config.toml
norm_place = "pre"
tie_word_embeddings = false
init_std_qkv = 0.051
lr_mult_down = 2.0
decay_shape = "sqrt"
Each number is 128 + 24 x the weight over the matrix's rms, rounded and kept within 0 to 255. Layers, rows and columns count from 0.

# layer 2 MLP down (transposed), 768x96, rms 0.324, rows 479-547, columns 48-95
[[135 133 110 139 106 162 127 140 177  89 168 158 106 128 115  92 127 120 162  56 166 116 137 126 121 150 142 129 135 170 163 147 101 117 115 103 112 133 163 115 133 115 154 145 128 106 114 115]
 [150 176 133 140 102 144 102 152 112 177 136  97 130 142 135 138 145 126 111 107 103 129  84 150  86 141 132 133 128 186  62 141  97 130 134 125 115 139 141 185 134 120  91 120 110 117 127  93]
 [ 94 175 102 177 129 134 118 165 160 116 103 136 122 137 134 153 155 123 104 104 109 114  96 140 156  94 112 171 115 152 117 121 122 132 103 173 129 103 145 112 124 121 118 148 132 134 115 175]
 [100 157 127 139 110 125 112 180 134 130 127 122 113 101 131 130  88 134 128 158 110 142 135 156 183 134 100 129 136 116 111  99 137 111 122 102 124 115 117 131 140 162 103  91 154  91 126 155]
 [114 141 121 152 112 135 107 153 118 158 102 164 154 148 109 134 119  68 174 118 125 150 142 123 119  79  85 126 125 127 132 180 143 184 130 148 128 118  83 141 169 122  83 153 128 118 153 166]
 [ 60 116  93 145 126 117 105 128 139 105 140 149 155 127 132 129 189 111 167 114 125 163 106 137 102 163  96  93 122 149 115 129 125 149 130 128 134 111 127 137 128 120 139  85 144 138 102 138]
 [140 159  82 166 110 186 115  95 130 148  98 163 109  74  81  91 153 105 144 111 102 165 126  96 125 155 131 127 101 123 131  95 119 136 170  80 122 128 123 144 120 137 223  99 125 191 121  87]
 [121 126 141 144 130 152 162 139 171 167 116  87 114 123 133 163  86 152 121 140  77 138  98 113 185 165 139 156 137 107 157 141 118 158 127 137  98 148 134 127 105 123 128 155 133 148 117 171]
 [134 149 150 163 124 133 148 150 168 111  99 127 167 124  76 168 116  86 155 105 113 115 111 134 146  99 124 143  97 139 155 149 118 122 126  84 162 151 120 137 126 110 115 123 131 144 106 115]
 [105 106 155 126 103 139 149 130 121  98 135 117 175 127 125 113 127 102 108 144 122 138 110  63 141 111 137 129 141 111 132 149  99 147 138 117 147 133 105 175 121 121 105 119 128 128 140 135]
 [127 108 136 163  70 123 151  84 115 148 133 167 157  75 120  85 107 104 131  83 116 154 115 111 146 123 133 114 170 133 159 154  84 123 137 135 161 123 170 124 130 163 124 111 113 181 146 153]
 [121 132 114 111  95 121 165 121 111 101 133 151 163 106 123 131 139 152 140 150 116 155 122 133 132  98 127 145 111  94 180  75 156  85 152  96 172 114  87 101 124 167  70 113 149 133 150  87]
 [ 70 162 135 164 104 140 118 164 112 147 123 164  99 138 136 153 146 129 107 160 132 165 142 134 117 155 128  99  99 112 146 142  99 118 137 104 118 154 112 118 116  73 169 132 152 119 108 122]
 [136 174 111 110 109 154 133 100 109 142  94 162 136  82  90 123 142 139 130  94 156 168 115 128 116  98 145  99 111 105 129 140 125 145 114 165 115 106 124 139 140 112 155  66 140 152 133 119]
 [136 138 143 143  96 113 133 112  93  84 156 121 162 102 151 118 100 123 117 117  92 139 102 134 114 122 112 125 124 137 129 148  65 118 123 118 143  99 138 141 126 132 115  98 129 155 127 196]
 [144 126 130  89 135 124 130 157 122 130 159 115 106 129 139 124 138 161 112 162 140 137 122 147 125 127  94 138 153 144 131 142 143 106 101 105  88 140 120 113 126 128 107  77 151  94 106  92]
 [ 68 140 102 124 171 118 124 126 132 105 142 161 127 143 193 141 106  91 136 133 141 130 126 116 160 102 112 124 129 110 155 127 137  77 130 134 119 136  93 117 147 116 117 138 148 132  98 116]
 [175 194 143 125 121 115 128 111 115 102 161  90 119 161  55 115 133  93 183  93 128 138 113 112  99 125 127  92 146 180 116 148 116 136 128 116 145 130  89 102 156 143 124 119 139 163 113 164]
 [140 141 112 132 132 127  91 103 110 150 113 117 129 106 127 139 144  96  88 124 111  84 147 127 119 167 148 141 123 121 133 103  95 161 127 158 137 136 122 142 144 104 132 144 105 119 150 160]
 [154 151 101 153 135 154 112  99 144 105 127 151 117 114 120  82 123 150 118 126 117  63 119 146 121 118 150 110 145 144 119 121 152 149 105 120  78 138 116 155 130 149 118 165 106 101 126 151]
 [112 148  87  86 178 123 135 133 139 159 117 134 123 135 114 143 167 105 107 118 111 120 123 145 118 132 140 132 101 156 116 168 165  98 105 148  95 111 133 155 144 125 127  90 158 136 135 114]
 [136 125 161 153 162 141 151 140 118 147 126 140 157 110 138 139 150  88 111 109  79 142  97 120 138 146 106 136 115 117 137 149  36  97  80 129 164 174 140 110 146 135 121  96 147 162 114 152]
 [184 150 107 122 107 126 113 124 115  79 152 140 135 112 147 196 134 100 188 144 135 144 157 107 113 144 129 161 157 136 107  97 170 107 104 121 115 129 115 143  91 127 140 130 145 110 104 114]
 [159 169 136 154 139  95 145 109 124  67 120  98 145 119  88 146 172 121 128 133 119 108 107 147 124 127 168 150 122 133 167 125 112 111  97 136 145 123 125 112 162 120  81 127 173 123 123 127]
 [127 112 167  96 116 116 152 136 108  87 152 128 112 134  74 162  76 156 128 116 112 172 115 104 146 130 120 157 124 115 124 154 154 124 113  82 148  87 135 121 146 142 164 161 102 141 195 126]
 [ 82  90 135 118 113  84 120 120 124 112  84 126 113 108 126 140 100 134 145 150 117 152 142 125 139 130 104 139 145 114 137 111 165 168  93 123  91 114 157 143 155 125 117 158  90 150 164  84]
 [147 108 100 131 125 180  66 147 116 104 167 107 135 127 121 150 105 106 167 134 119 135 139  89 103 118 126 128  83 121 142 143  95 113 142 151 104 190 119 133 143 105 135 152 122 123 119  90]
 [ 71 136 129 156 113 170 111 137 147  87  72 153 116 126  88 129 140 104 153 173  89 148 129 110  94 148 113 120 100  67 125  75  72 181 134 133 157 153 127 183  90 139 167 126 138 111 144 156]
 [165 176 135 100  97 168 103 155  99  87 155 165 130  98 126 131 150 148 140 140 100 139 106 128 120 137  99 133 106 129 152 142 119 120 117 140 100 131 143 132 124 136 132 171 124  95  93 176]
 [122  97  77 149 149 129 122 144 173 160 129 134 125 104  94 131 132 178 134  91 110 128  96 121 101 117 133  96 110 118 138 181 158 112 117 143 110 118 157 115 137 137  92 140  89 134 117 120]
 [116 169 157 170 128 120 114 161 112 113 113 144 145 144 152 135 156 115 145 133 120 146 164 120 119 166 107 100 133 131  89 138  87  97 132  89 171 119 156 131 129 165 121 154 120  75 116 101]
 [138 126 131 119 128 127 126 136 120 122 127 119 123 125 130 121 111 129 139 131 149 119 129 131 130 120 121 121 142 138 139 119 122 124 125 126 130 128 137 122 113 124 124 125 122 133 123 123]
 [156 115 128  98 133 135 178 104 142 116 130  79 201  99 128 132 135 116 154 145 118 121 107 165 146 131 112 116  84 123 127 119 141 103 145 131 136 133 148 169 103 132 129 104 141 123 105 104]
 [137 107 116 144 147 124 127 122 120 109 156 166 126 141 166 112 138 121 147 172 133  96  89 148 136 107 108 111 120 147 131 140  71  98 178 104 115 107 122  88 161 109 107 129 123 133 133 130]
 [126 106 122 117 149 120 128 132 112 141 123 118 128  82 148 167 156 117 149 130 145 127 129 153 176 116 132 126 145 117 157  54 152 161 114 150 145 169 155 165 115 145 133 108 104 124 158 128]
 [106  99 148 128 133 103 118 128 113 157 105 150 127 141 139 178 141 128 140 111 160 146 139 115 137 112 119  97 118 160 122 164 161 120 116 108 132 132 123 129 150 110 128 142  67 148 144 140]
 [113  95 144 113 127 119 151 139 123 144 102 149 131 129 119 131 134 167  63  84 114 112 139 141 135 162 135 158 129 160 122 181 120 167 100 163 131 137 152 142 106 120 124 107 133 172 150 124]
 [ 99 146 125 119 112 137 115 135 116  79 132 116 127  83 110 139 105 148 167 135 138 119  94  92 125 177 144 148 135 138 112 110 191 128 101 114 121 129 136 109 143 156 156  73 157 159 137  77]
 [111 126 148 110 113 128 115 120 128 105 133 130 136 148 119 107 110 116 132 123 114 104 159  74 189 113 166  95 112 167 144 140  78  89 146 101 111 122 136 134  98 123 164 118 128 110 100 137]
 [119 147 132 136 177 149 142 150 135 119 113 103 172 126 130 103 149 113 141 117 123 146 119 111 145 135 142 132 159 103 125 144  97 109 137 110 127 124 116 162 147  98 119 139 138 129 101 140]
 [119  83 117 122 120 102 124 130 120 140 139 126 154 110 172 129 111 165 144 152 141 113 102 139 140 122 107 157 137  91 124 142 135  95 107 106  95 137 182 138 122 128 111 169 136  92 161  96]
 [138 157 140 115 114 114 124 132 152 119 101 125 111 137 109 164  77  92 148 106 142 186 138  97 123 137 128 138 104 141 137 131 141 133 131 125 192  83 102 176 146 115 128 122 126  78 140  84]
 [ 91 175 130 137  99 117 148 111  92 129  93 142 124 147 120 130 146 100  99 151 104 120 134  92 132 154 148 153 107 128 145 164 108 118 130 123 174 157 109 140 146 143 164 146 156  86 145 121]
 [116 183 105 112  98 146 138 164 132 162 104 154 144 145 145 132 120 147 138 117 120 106  86 129 168 123 126 153 111 131 140 110 169 180 137 121 124  83 197 151 108 122 113 165  78 108 146 130]
 [147 149 105 192 169 117  82 122 123 168 125 145 150  92 132 118 138 134  92 118  99 175 113 134 176 118 152 103 138 112 143 129 126 103 141 129 160 186 151 101 146 126 154 145  61 113  93 143]
 [143 130 179  97 110 126 135 124 105  78 137 178 122 112 146 146 129  94 158 131 134 115 107 113 151 150 120 123 113 109 130  84 153 109 102 117 138 126 147 175 122 161 120  97 136 130 149 129]
 [195 119 198 119 150 146 124 137  82 129  94 133 142  73 113 137 169 104 148 173 146  69  89 167 123 136 119 164 170 137  78 150 173 151 109 111 141  98 117 131 108 142 154 107  94 153 135 140]
 [ 83 119 165 113 155 120  66  95 172 111 124 119 173 101 121 109 121  95 141 181 119 163 115 144 109 188 153 136  96 163  97 152 120 134 120 142 175 141 115 120 129 158 108 102 136 124  82 115]
 [120 119 129 107 140 119 111 141 136 136 131 123 175 150  72 124 141 112 139  80 112 123 152  85 161 112 138 168 140  60 145 156 126 101 171 142 154 146  91 127 123 101 111 139 134 101 109 113]
 [118 154 120 117 146 144 119 140 107 128 126 100 150 105 166 148 142 143 144 180  93 138  76 138 140 122 149 145 134 117  95 142 116 110 145  94  81 152 173 113 134 143 115 141 130  99 149  88]
 [135 130 126 153 101 120 112 119 118 124 147 126 124  91  99 115  94 130 176 140 126 172  71  99 131 111 117 150 122 158  88 153 141 140 102 102 101 132  96 227  99 144 120 118 174 172 143 156]
 [115 146 107 111 125 146 134 171 107 121 114 127 115 154 123 164 104 111  96 184 121  88 103 130 172 147 113 163 120 143 141 160 102 152 126 133 136 123  94  85 106 159 118 114 121 114 108 138]
 [153 165 122 133 159 106  92 140 125 166 162 133 135  81 118 155 165 130 134 114 131 133 110 141 146 136 115 117 121 135 104 123 124 111 121 135 148 153 133 112 163 109 111 122 107 124 114 120]
 [144 104 103 181 142 142 170 133 145  95 122 149 129  78 149  89 179 152 107 127  96  87 111 123 142  99 160 131 169 130 129 111 123 124 103  95 129 144 121 106 149 153 153 150 186 125 106 112]
 [137 132 156  93 125 129 142 150  94  93 134 134 120 104 116 143 127 129 167 113 155 118 137 163 213 139 122 120  99  94 133 161 174 115 135 170 130  61 151 133 149 110 164 115 102  79 105 149]
 [ 97 104 119 120 146 157 102 150 124 123  79 117  84 143 137 145 101  92 164 109 123 135 164 137 119  75 143 145 145 127 163 133  95 130 123 139 128 139 134 133 119 146 148 125 108 147 145 154]
 [116 140 139 147 125 124 150 113 152 115 180 115 138 134 152 141 115 133 126 110  72 131  97 121 127  84 122 164 132 108 106 134 129 157 120 136 145 137 148 147 109 157  70 131 172 149 147 145]
 [144 153 123 141  92 127 132 121 152 114 150 143 131 151 117 160 109 149 110 147 156  82 148 112 144  85 145 113  61 107 115 133 112 134 127 166 124 128 169 110 164 128 123 126  98 101 117 128]
 [139 114 115  96 153 107  66 135 169 150 166 154 163 128 157 107 139 120 123 150  76 135 171 115 132 123 142 140  89 120 146 102  90  99 141 122 131 129  72  77 129 142 153 111 133 143 130 168]
 [108 154 105 180  92 152 142 122 152 119 129  96 130 116 198 117  87 131  76 115 105 148  98 103 161 144 145 157 110 118 160 106 114 149 126 168  79 114 136 106 151 113 105 175 109 132 121 139]
 [106 101 146 114 134 131 116 155 133 155 119 140 146  85 129 146 131 139 131  75 124 152 139 133 144 110 122 117 136 107 167  75 137  87 104 125 162 100 118  89 112 167 131 123 130 148 115 144]
 [176 134  67 134 104 135 132 145 152  91 172 124 142 139 118 115 154 120 125 150  96  82 104 102 114 107 114 127 144 123 154 111 113 128 110 122  99 155  94  94 144 118 109 128 103 141  85 129]
 [109 144 150 158 135 102 115 179 106 136 120 113 134 128 116 159 124 147  90 141 107 146 156 139 167 124 121 118 105 126  96 137 142 131 138 109 106 135 104 135 192 109 110 156 107 134  99 185]
 [141 191  93 166 139 163 111 158 118  99 154 117 119 144 126 152  92 160  97 108  99 102 128 112 127 136  96 113 135 180 136 110 153 139 115 145 150 133 127 167 131 112 117 120 171 142 114 156]
 [118 111 128 135 143 162  85 136 109 139 142 128 119 133 121 147 106 131 154 170 158 161 113 145 114 143 128 130 138 143 107 133 113 144 177 161 155 134 108  87 127 133  86 123  77  82 100 132]
 [124  90 156  97  99 119 132 143 131 101 105 157 112 138 135 112 100 122 183 112 160 120 133  97 124 160 147 127 112 147 124 145 104 112 106  99 153 126 147 153 139 153 123 131 160 116  99 156]
 [122 137 175 126 154 135 112 146  97 105 127 137 140 117 145 163 114  83  73  68 111 159 111 154 137 102 127 141 148 113 153 169  92 187 145 103 119 126  74 154 149 106 123 129 148 142  95 154]
 [152  98 127 109 105  99 106 114 169 111 149  91 112 104 140 180 103 191 143 122  99 121 138 126 150 121 126 151 121 130  93  89 123 118 106 162 165 106 139 137 111 125 117  96 108 169 161  99]
 [147 161 127 135 126  95 124 121 154  53 123 117 138  91 112 113 142 107 161 120 156 135  96  78 125 116 114 134 167 104 112 128 127 119 114  96 164 166 152 151 120 146 119 114 157 141 123 121]]
# layer 2 MLP up, 768x96, rms 0.18, rows 480-548, columns 48-95
[[103 157 168  74 156 154 136 134 157 175  93 104 129 112 115 109 112 150 108 146 147 108 175 129  83 162 109 129 154 145 173  74 124 124 192 125 130 152 117 114 130 126 106 143  86 111 116 148]
 [ 92 109  91  73 137 123 139 124 125 135 143 147 164 136  99 104 128  68 118 131 135 107 118 114 135 131 151 121 133 105 133 138  80 110  96 121 145 146 149 131 128 108 104 131 173 135 126 136]
 [157 118 142 114 134 132 164 121 155 106 128 128 118 158 141  94 132  88  89 125 134 109 137 142 141 121 115 141 147 164 151 147 137 140 158 162 112 118 167 146 131 114 144 115 109 153 112 140]
 [110 161 159 125 113 114 152 139 125 142  80 122 143 115 115 110  96 131 150 145 163  88 149 121 141 114 110  79 146  83 128 192 121 109 150 125 118 135 142 145 104 107 113 125  89 150 125 103]
 [124  91 115 138 122  99 162 159 118  99 145 152 130  79 119 100 128  94 101 165 127 135 125 150 136 153 147  94  78 163 131 160 137 131 128 150 135 116 148 131 105  92 105 135 112 120  80 152]
 [113  98 156 115 171  74 134 154 128 121 149 127  93 200 147 138 136 121  84  95 134 138 100 155 108 100 181 123 119 141  74 155 150 106  81 128 133 145 106 112 115  87 147  81 124 131 136 115]
 [129 114 152  99 115  89 171 117  90 136 107 147 112 154 102 177 140 113 135 133  74 114 114 111 163 131 108 125 112 188 111 111 110 141  87 101 127 144 148 147 138 137  92 123 180 154 161 146]
 [121 134 103  92 135 118 144 118 155 120 151 132 117 136  66 152  91  80 152 137  99 153 150 149 144 135 138  98 128  83 147 135 146 114  90 105 122 123 142 173  93 152 136 104 149 121  92 139]
 [139 124 103 107 124 111 135 145 114 146 129 110 103 105 118 115 113 138 113 134 132  92 129 142  70 167 161 113  95 142 148 158 155 133 168 122 114 136  86 115 114 138 161 130 177 149 109 120]
 [176  95 120 156 147 126 123 126 183 157  95 171  84  97 113 104 111 116 154 103 171 111 130 148 147 100 128 100 123 137 135  78 126 155 145 138  98 128 121 120 115 124 125 103 103 170 168 154]
 [143 106  88 112 148 196 148 101 139 141 145 133 148 106 131 124 104 177 145 112 105 188 120 142 104 142 148 140 116 111 106 101 178 117 101 146 105 113 146 134 115 142  98 116 122 122 142 150]
 [141 128 148 136 166 101 131 102 123 108 137 149 127 136 122 116 154  75 154  91 154 133 118 132 127 145 112 131 138 109  87  78 183 133 101 134 124 125 132 105 130 178 137 131 151  98 176 140]
 [167 118 112 137 111 127 116 116 136 104  92 128 137 135 111 136 155 130 174 124 139 124  97 153 132 109  94 107 164  92 110 131 110 205 155  98 101 120 159 111 126 142 130 131 121 148  97 113]
 [117  95 141 118 126 119 125 107 155 151  84 153 148 119 115 114 129 155 123 136 108 125 133 127 108 110 134 114 127  91 123 109 122 148 149 159 152  95 160 186 150 119 143 145 151 138 110 112]
 [102 138 133 165 145 129 152 107  99 130 145 106 141 108 151 134 138  89 119 127 137 141 159 154 130 116 104 115  78 130 122 107 157 168 103 147 157 108 107 121 129  89 115 153 121 126 107  91]
 [167 131  99 116 153 127  95  90 109 111 109 117 139 174 147  93 157  78 148  70 137 127 161 151 164  87  97 128  86 129 130  62 147 114  97 119 168 138 133 139 143 150 172 137 133 145 135 127]
 [129 136 120 106  72 135 120 105 226 121  77 109 138 118 142 105 171 130 121 151 155 123 199 107 146 147  77 150 135 159 130 175 114 140 155 135 141 125 123 142  55 135 173 118 123 159 123  57]
 [113 125 131 145 124 125 183 141 107 143 111 120 125 163 138 104 114 177 149 153 117 136 130 155 130 128 155  86 108 122 105  95 121 144 109 177  96 177  85  99 111 140 145 132 144 138 136 127]
 [120 115 114  98 152 118 160 160 136 135 152 104 128 154 150 154 116  97 120 156 143 190 151 135 120 131 139 137 109 135 132 162 130 134 118 163 128 166 134 107 104 104  92 128 121 164 135 112]
 [108 143 152 115 129 141 127 129 145 145  68 119 136 113 124 125 132 165 130 133 159 106 130  89 138 119 152 120 111 142 169 100 135 144 162 120 146 166 116 114 121  93 123 123 113 117 135 148]
 [129 119 147 111 136 145 167 146 117 151  86 124 152 120 110 153 151 117  94 113 133 170 125 124  58 143  90 177 145 106 120 100 145 146 122 165 136 111 130  79  99 159 131  88 140 122 155  89]
 [152 122 159 123 116 103 174 142  99 145 140  95 144 111  88 100 124 157 112 115 161 113 155 121 126 143 134 124  81 118 117 168  94 102 133 121 144 126  82 158 127  94 150 141 137 138 113 152]
 [118 147 132 151  90 120 135 127 110 153 135 120 137 147 104 129  84 118 107 144 139 115 139 119 105 145 127 159 168 125 119 134 142 107 110 113 119 157 159  83 126 100 135 134 164 119 132 130]
 [122 139 131 109 146 122 122 145 152 130 136 145 129 103 114 121 169 132  87 130 153  86 112 129 116 135 136  89  93 102  82 145 127 105 119 150 126 176 109  92 135 135 127 173 129 100 111  98]
 [129 130 131 122 127  66  83 144 122 136 119  77 114 127 123 104 146 153 168 130 150 140  87 154 165 119 143 192 151 153 118 145 120 114  81 107 149 169 117 110 134 149 155 130 154 140 105  84]
 [126 124 118 103 104 102 114 117 159 123 104 112 101 118 137 105 134  67 110 112 131 132 125 162 111 172 121 164 120 117 147 136 131  96 160 153 153 110 133 169  95 176 101  96 174 148 157  85]
 [116 167 155 120  77  95 101  96 139 135  78 127 120 100 128 124  85 103 133 132 138 126  81 159 110 127  61 160 127 154 158  89 124 123 144 160 145 165  80 169 127 143 139 140 132 154 117  90]
 [135 128 143 128 145 126 122 133 158 141 159  88 107 115 113 124 111 117 143 102 116 138 122 123 118  76 100 147 134 119 111 117 156 142 111 141 189 120 163 128 118 102 136 153 183 143  91 124]
 [139 161 111 147 147 126 104 155 109 160 156 178 110 109 116 127 130 111 127 107 139 157 127 174 131 132 166 175 126 141 136 118 122 132 146 106 157 130 115 115 107  97 128 137 114  93 112 144]
 [146  79 125 120 118  90 125  95 142 150 121 152 103 165 120 116  80 169 108 109 108 152 111 145 127 136 158 121  95 116 130  84 101  96 117 166 107 134 133 104 113 159 172 114 131  94 126 155]
 [132 116 124 121 130 144 126 124 121 128 122 121 120 128 122 124 132 128 126 126 135 132 126 127 123 137 129 131 126 137 122 125 129 138 128 125 147 136 128 134 127 121 127 139 129 125 126 126]
 [130  87 109 141 111 179 120 135 110 123 134 117 116 106 115 136 135 152 120  91 142 134 117 142 124 175  96 109 139  95 129 147 156  89  89 147 147 134 118 134 156 107 152 129 113 134 122 140]
 [166 148 139 168 124 114 168 133  95 127 127 165 166  93 122 140 138 106 143 150 119 118 139 141 132 107 118  94  89 194 134  88 101 165  95 147 122 143 153 125 129 137 149 122 132 158 114  94]
 [107 112 149 164 150 142  94 104 133 104 151 122  83 148 133 112 151  78 121  94 110 147 122 121 120 115  98 119 142 103 128 100 136 131  81 130 116 112 114 137 131 174 140 105 140 130 137  98]
 [134 132 123  90 152 140 121 125 108  96 132 151  76 133 133 129 140  94 111 149 143 127  87 162  89 115 155  87 147  85 140  95 136 122  93 119  99 144 169  89 144 161 107 126 119 126 175 144]
 [ 97 124 117 116 119 105 141 114 170 124  90 138 120 124  96 121 171 157 127 159 144 148 142 111 110 136 129 142 172 120 129  93 159 141 139 119 155 145 140 158 130  74 108 109 142  77 125 133]
 [139 128  71 113 122 134 159 153 114 179 107 137 121  80 100  95 121 138 101 142 173 141  93 133  75 119 132  77 126 157 155 153 130 120 133 136  81 208 128 143 130 113 106 115 146 113 112 102]
 [144 122 147 137 168 141 152 116 109 126 126 109 118 146 172 153 173 103 165 123 107 130  91 172  94 103  99 102 183 139 127 134 139 133 131 123 134 122  89  98 139 112 110 124 131 121 138 116]
 [121 119 134 145 109 120 164 103 175 136 138  97 109 150  96 113 121 107 146 169 104 120 109 130 199 140 134 121 108 147 136 119 146 153 109  98 138 105 134  92 140  86 135 154 114  98 133  86]
 [164 132 158  81 118 134 163 147 138 109 133 130 117 163 140 161 167 105 115 132 124 194 166 121 111 136 140 147 134 165 112  78 100 174 104 159 117 178 113 137 128 150 120 101 130 154 132 123]
 [146  58 154  84 122 118 157 138 134 174 116 119 125 150 117 147 138 126  97 132 135 145 140 131 149 144 137 108 136 131  90 121 137 145 132 122 115  69 159 160  81 137 108 169 124 120  80 153]
 [140  64 130 143 108 110 116 105 125 147 151 116 114 115 158 144  91 132 128 124 111  93 120 150  89 124 141 140 115 119 121 108 139 133 181 165 121 111 136  95 123 150 131 131 145 111 115 100]
 [173 130 160 140 130 156 132 120 126 138 144 123  99 146 140 118 112 119 134 164 153 159  84 126 141 102 162 137 136 150 134 109 155 124 135 124 167 147  71 176  86 158  78 130 106 127 143 124]
 [133 121 119 167 181  98  88 155 156 134 113 150 105 134 183  76 112 102 157 159 139 105 147 151 170 135 133 136  87 143 138  80 147 149 124 148 155 112 129 139 142 158 135 139 132 182 152 112]
 [126 122 138 154 158 147 119 116 163 121 156 144 135 125 137 133 170 124 135  89 129 128 164 143 152 104  90 108 113 104 110 164 156 130 135  92 154 119 110 128 134  82 106 123 114 109 112 107]
 [155 124 124  67 131 145 126  99 144 151  95 151 111 158 151 174 103  88 115 126 124 189 120 152 114 162 161 119 116 149 153  89 152  82 119 133  91 119  93 155  61 123 136 112 161 122 195 123]
 [137 109  79 183 133 109 116 144 136 104 134 120 131 117  97 160 101 147 124 132 178 113 134 166 137 119 142  86 120 112  87 123 144  82  94 108 119 124 154  92 141 115 150 155 159 145 139  78]
 [168 116 104 133 170 126 144 124 100 109 110 155 111 182 129 116 160 127 106  92 155 131 110 142 153 209 113 144 119  99 142 133 101 103 114  95 130 115 144 129 147 167 144 130 126 112 157 180]
 [118 118 198 133  85 118 141 144 124 158 138 101 127 151 107 132 127  86 122 132 159 131 156 118 125 123 118 142 122 142 132  84 118 146 137 136 169 153 146 112 120 114 133 120 136 118  99 125]
 [161 133 106 136 147 121 204 139  93 112 122 116 134 145 103 137 164  99 145  88 144 109 159 129 157 146 137 154 118 132 123 113 100  81 160 143 140 114 115 102 129 108 116 160 116 165 112 181]
 [178 149 107 184 116 124 123  85 140 130 141 141 123 128 117 163 137 113 126 160 134 127 139 129 101 123 147 113 130 157 125 138 125 135 157 158  87 121 140 157 124 122 147 114 137 132 114 123]
 [121 105 121 155 118 128  93 108 114 147 125 122 107 118 109 143 103 125 164 160 153 174 151 132 162 134 101 158 139 112 133 102 121  97  98  97 115  71 145 119 111 128 118  89 102 124 137 106]
 [121 112 164 135 130  96 123  96  79  99 148  83 112 166 111 144  75 148 117 130 100 159 116 164 118 103 121 129 148 111 116 110 118 146 118 136  80 115 163 117 148 129 123 121 116 157 112 119]
 [129 132 159 107 129 120 128  83 158 138  77 148 153 143 120 162 171 115 117 169 145 116 167 113 151 119 163  97 147  86 149  79 131 133 104 158 183 109 163 122 137 135 154  86 153 127  95  89]
 [154 132 109 143 121 126 135 103 126 111 163 172 110 134 110  51 161 157 132 110 163 130 114 122 152 151 152 134 133 145 145 101 139 102 147 132 124 139 123 124 118 113 132 129 151 111 154 194]
 [176 138  81 112 133 110  99 160 129 136  78 113 122 136 129 117 107  95 134 116  95 149 104 138  63 135 126 155 135 113 135 151 116  86 159 155 105 187 113 100 126  89 148 143 120 152 173 112]
 [142 128 145  95 140 102 162 161 146 126 144 155  98 148 101 102 150 178 109 145 144 113 125 139 130 135 160  66 129 151 134 123 111 108 137 102 114 120 158  69 162 107 114 101 134 146 145 121]
 [150 108  83 144 152 149 124 145 155 133 139 118 149 103  91 112 114 157 146 122 168 154  91 138 118 141 162  96 161 123 145 195 157 130 134 107 129 150 192 100  82 132  97 165 170  64 178  83]
 [128 150 114 103 130  91 174 129 126 156 172 108 137 119 130  82 103 139 123 148 133 136 121 133 124 117 147  72 128  86 112 157 126 158 145 107 117 120 146 197 149  91 157 164 136 143 146 107]
 [133  80 100 136 129  99 182 115 129 142 131  99  89 157 104  99 153 111  95  86 134 104 118 131 173 142 100 123 124 110  99 105 139 139 132  83 135 108  90 109 147 152 178 155 133 111 114 145]
 [131 115 107 118 131 100 105 125 151 132 118 141 103 130  93 193 130  92 127 130 119 165 126 114  84  76 148  91 132 107 136 129 166  81 109 129 146 113 100 142 134 162 114 163 150 145 141 131]
 [117  82 132 116 102 136 189  82 140 157 142  91 156 167 105 174 145 100 166 132 119 163 129 109 122  79 127 146 158 138 143 121 119 150 113 103 133 127 181 126 123 126 113 142 162  95 111 137]
 [124  68 101  85 145 111 104 112 100 114  93 119 155 141 128 116 172 122 127 131 167 121 141 112 135 133 113 148 140 127 147 101 124 154 142 108 100 169 130 127 109 124 173 151 156 107 123 103]
 [142 105 140 119 121  99 111 146 152 160 116 134 161 126 168 162 143 131 146 134 148 146 108 135 124  98 130 111 116 108 119 108 128 148 125 168 139  88 111 100 110 121 126 154 176  62 129 108]
 [ 74 100 105 128 100  92 152 133 122 189 116  86 132 132 119 141 148 161 182 127 107 141 160 137 139 110 112 159  84 132 130 113 144 148 120 140 139 165 122 123 141 138 129 140 119 143 168  77]
 [142 158 117 116 148 139  83 108 119 143 108 144 132 140 106 146 142 131 179 135 123  88 102 111 139 139 118 128 157 180  97 137 154 129  93 133 104  86 140 160 144 121 109 111 144 131 151 142]
 [102 152 108 160 115  96 126 124 124  89 156 128 103 106 118 151 118 125  96 133 129  97 132 140 100 121 183 140 158 124 149 171 118 104 112 109 145 122  74 178 112 125 145 137 118 136  99 108]
 [141 124  57 118 118 124 145  98 130 129 139 155 119 152  89 172 123 146 154 133 166  95 129 156 170 147 103 114 128 133 146 126 150  45 106 106 118 103 148 124 109  91 139 142 134  60 162 155]
 [ 97 141 129 110 133 104 160 139 134  99 106 160  89 127 126 141 132 140 107 146 107 137 169 139 110 130 124 124 116  85 124 166 129 131 130 133 102 110 148 110 128 119 103 168 137 166 133 110]]